Part of a small language model's weights: MLP 640 SwiGLU, 647M tokens.
Each number is 50 + 15 x the weight over its row's rms, rounded and kept within 0 to 99. Layers, rows and columns count from 0. The size before them is the row's rms in percent of the matrix's.

# gate: layer 6 MLP gate, 640x320, rms 0.0776, rows 110-116, columns 256-319
# up: layer 6 MLP up, 640x320, rms 0.0821, rows 110-116, columns 256-319
# down: layer 6 MLP down (transposed), 640x320, rms 0.0766, rows 110-116, columns 256-319
gate110 100:56 34 34 45 62 41 25 63 79 41 61 33 35 58 58 48 62 56 29 58 41 47 54 39 54 72 80 17 36 30 41 28 36 39 50 44 38 28 20 45 69 45 46 57 45 37 16 34 88 49 51 49 44 34 67 48 61 61 38 69 64 35 55 62
up110 100:42 50 16 58 42 55 72 73 69 50 36 69 39 29 30 51 64 66 52 50 41 47 37 58 38 23 56 47 31 63 53 42 47 53 29 62 59 73 35 72 37 70 55 23 30 65 47 76 46 32 45 46 50 50 51 38 50 49 60 52 56 34 19 49
down110 097:65 33 39 56 71 42 54 10 32 67 52 45 48 51 58 91 64 47 67 48 71 21 78 82 45 44 65 63 57 52 63 55 43 62 39 28 80 62 72 37 54 41 63 30 31 36 40 39 35 72 45 75 31 60 31 52 51 34 54 34 43 53 66 80
gate111 090:58 30 56 28 33 91 41 62 51 46 99 66 67 39 48 50 43 68 49 45 40 56 70 50 72 49 55 40 63 54 34 49 58 70 55 42 65 58 38 67 41 50 62 69 46 48 67 49 69 25 44 46 61 41 53 65 53 52 68 48 45 99 80 58
up111 093:29 63 53 58 53 63 44 46 55 70 59 31 31 80 43 51 93 49 62 58 29 53 57 42 38 80 72 53 64 27 38 28 63 63 59 10 35 68 38 58 37 51 23 45 35 50 56 43 62 77 66 26 40 50 59 49 46 41 74 45 57 23 51 55
down111 093:50 57 24 46 31 54 35 51 49 67 52 26 75 20 57 37 66 67 65 74 34 39 60 70 54 43 36 51 28 29 44 56 59 54 49 44 43 52 59 48 37 48 32 60 47 38 13 61 42 49 85 34 42 53 40 75 39 34 41 57 63 06 56 61
gate112 098:23 66 31 57 24 73 70 53 63 45 52 63 25 47 66 52 36 70 41 44 41 41 64 51 54 45 46 56 40 44 60 24 61 62 73 31 48 57 62 78 54 36 77 38 36 38 41 39 53 27 63 48 41 39 50 75 65 63 56 46 68 84 47 40
up112 099:44 64 55 57 80 44 35 79 66 31 76 68 78 56 46 38 33 40 47 48 46 35 58 72 58 61 30 32 65 63 89 36 47 15 40 66 83 36 49 52 62 43 91 92 46 27 12 66 61 44 01 38 57 63 56 37 48 69 59 53 73 27 45 46
down112 093:56 58 46 43 25 33 47 64 43 48 37 38 57 68 64 70 32 54 34 23 24 63 45 51 31 70 49 76 19 40 71 40 45 80 51 50 17 59 47 54 32 56 38 94 49 28 04 48 45 96 57 57 51 60 67 53 53 57 38 63 48 62 41 32
gate113 104:44 28 39 56 53 36 76 44 43 56 50 50 50 47 54 31 53 67 39 79 39 28 56 70 35 38 42 57 35 56 59 46 38 60 56 38 44 54 43 73 61 41 40 62 42 51 56 46 68 56 32 46 64 59 62 55 55 43 45 26 56 55 60 67
up113 096:50 53 66 66 48 65 60 27 39 64 46 54 77 45 35 46 32 47 57 84 34 40 32 43 58 47 02 76 58 56 22 58 37 32 79 68 77 37 48 64 54 32 58 41 41 66 89 51 61 44 48 44 50 44 33 28 76 52 44 45 52 27 18 15
down113 094:69 32 62 61 45 60 47 61 48 58 50 79 62 69 60 82 44 45 70 61 51 51 43 63 58 52 52 48 32 21 22 66 70 51 51 55 40 38 34 38 44 42 40 56 50 63 99 38 81 41 68 69 40 71 58 30 44 52 34 27 64 46 57 21
gate114 096:41 46 70 56 35 78 65 29 43 29 45 56 49 44 66 42 46 43 49 52 41 50 85 63 51 38 49 38 38 46 50 30 53 67 43 01 52 66 58 33 63 40 65 77 45 59 45 17 52 31 94 62 52 26 51 75 40 41 51 51 70 55 52 54
up114 092:62 20 31 18 59 33 28 68 47 55 43 16 68 39 48 46 43 52 49 35 41 50 55 47 79 48 64 86 40 60 63 47 62 46 56 54 66 48 90 79 38 65 24 52 39 46 65 76 38 35 51 35 57 38 47 23 37 58 35 30 33 41 28 58
down114 098:49 63 49 31 53 54 28 49 27 63 77 44 31 42 40 46 49 74 51 45 68 59 32 68 68 21 42 56 54 73 54 54 42 65 66 22 31 53 81 55 52 49 62 53 33 26 73 60 48 66 49 54 46 25 40 76 52 96 66 56 57 45 58 68
gate115 100:46 44 27 26 62 28 43 64 50 43 33 41 37 64 77 38 24 39 60 61 72 71 37 51 62 52 50 59 62 44 50 53 66 47 42 33 51 69 55 37 62 43 41 39 55 63 65 45 55 39 35 55 76 39 41 33 28 85 57 42 82 53 49 42
up115 098:65 49 49 80 70 65 41 50 45 30 44 71 50 37 45 39 51 50 54 51 32 65 62 47 52 89 68 12 54 51 68 55 43 78 29 37 58 51 45 42 49 56 70 58 39 53 63 39 62 48 39 20 30 47 60 44 35 40 55 39 51 61 65 38
down115 101:59 45 38 27 42 61 70 38 36 58 58 49 21 40 47 44 40 56 15 41 36 71 30 56 52 63 19 38 67 19 72 76 51 52 57 54 51 71 78 41 53 38 47 52 41 48 67 49 74 21 52 47 92 34 50 58 66 54 47 58 74 28 62 37
gate116 100:67 44 82 39 61 53 48 47 43 53 82 67 67 58 29 50 75 62 62 65 64 69 67 35 44 52 67 59 32 52 49 65 54 53 65 56 63 36 47 61 42 51 66 44 67 14 72 45 70 18 53 35 43 56 51 81 57 35 39 79 41 50 39 31
up116 100:43 43 51 65 63 58 49 93 54 56 43 49 44 53 78 59 47 63 43 38 55 17 67 42 35 57 31 48 43 58 57 42 50 48 67 31 51 52 56 45 64 23 92 17 59 50 49 44 33 29 64 47 27 48 41 47 23 70 25 49 29 70 42 40
down116 104:48 55 29 77 64 83 41 71 54 89 58 52 76 50 60 59 39 62 52 57 66 49 53 29 38 63 14 50 45 58 54 42 59 67 67 47 45 52 46 36 47 45 44 59 30 76 39 38 37 32 76 49 58 94 76 40 52 91 57 95 44 50 58 54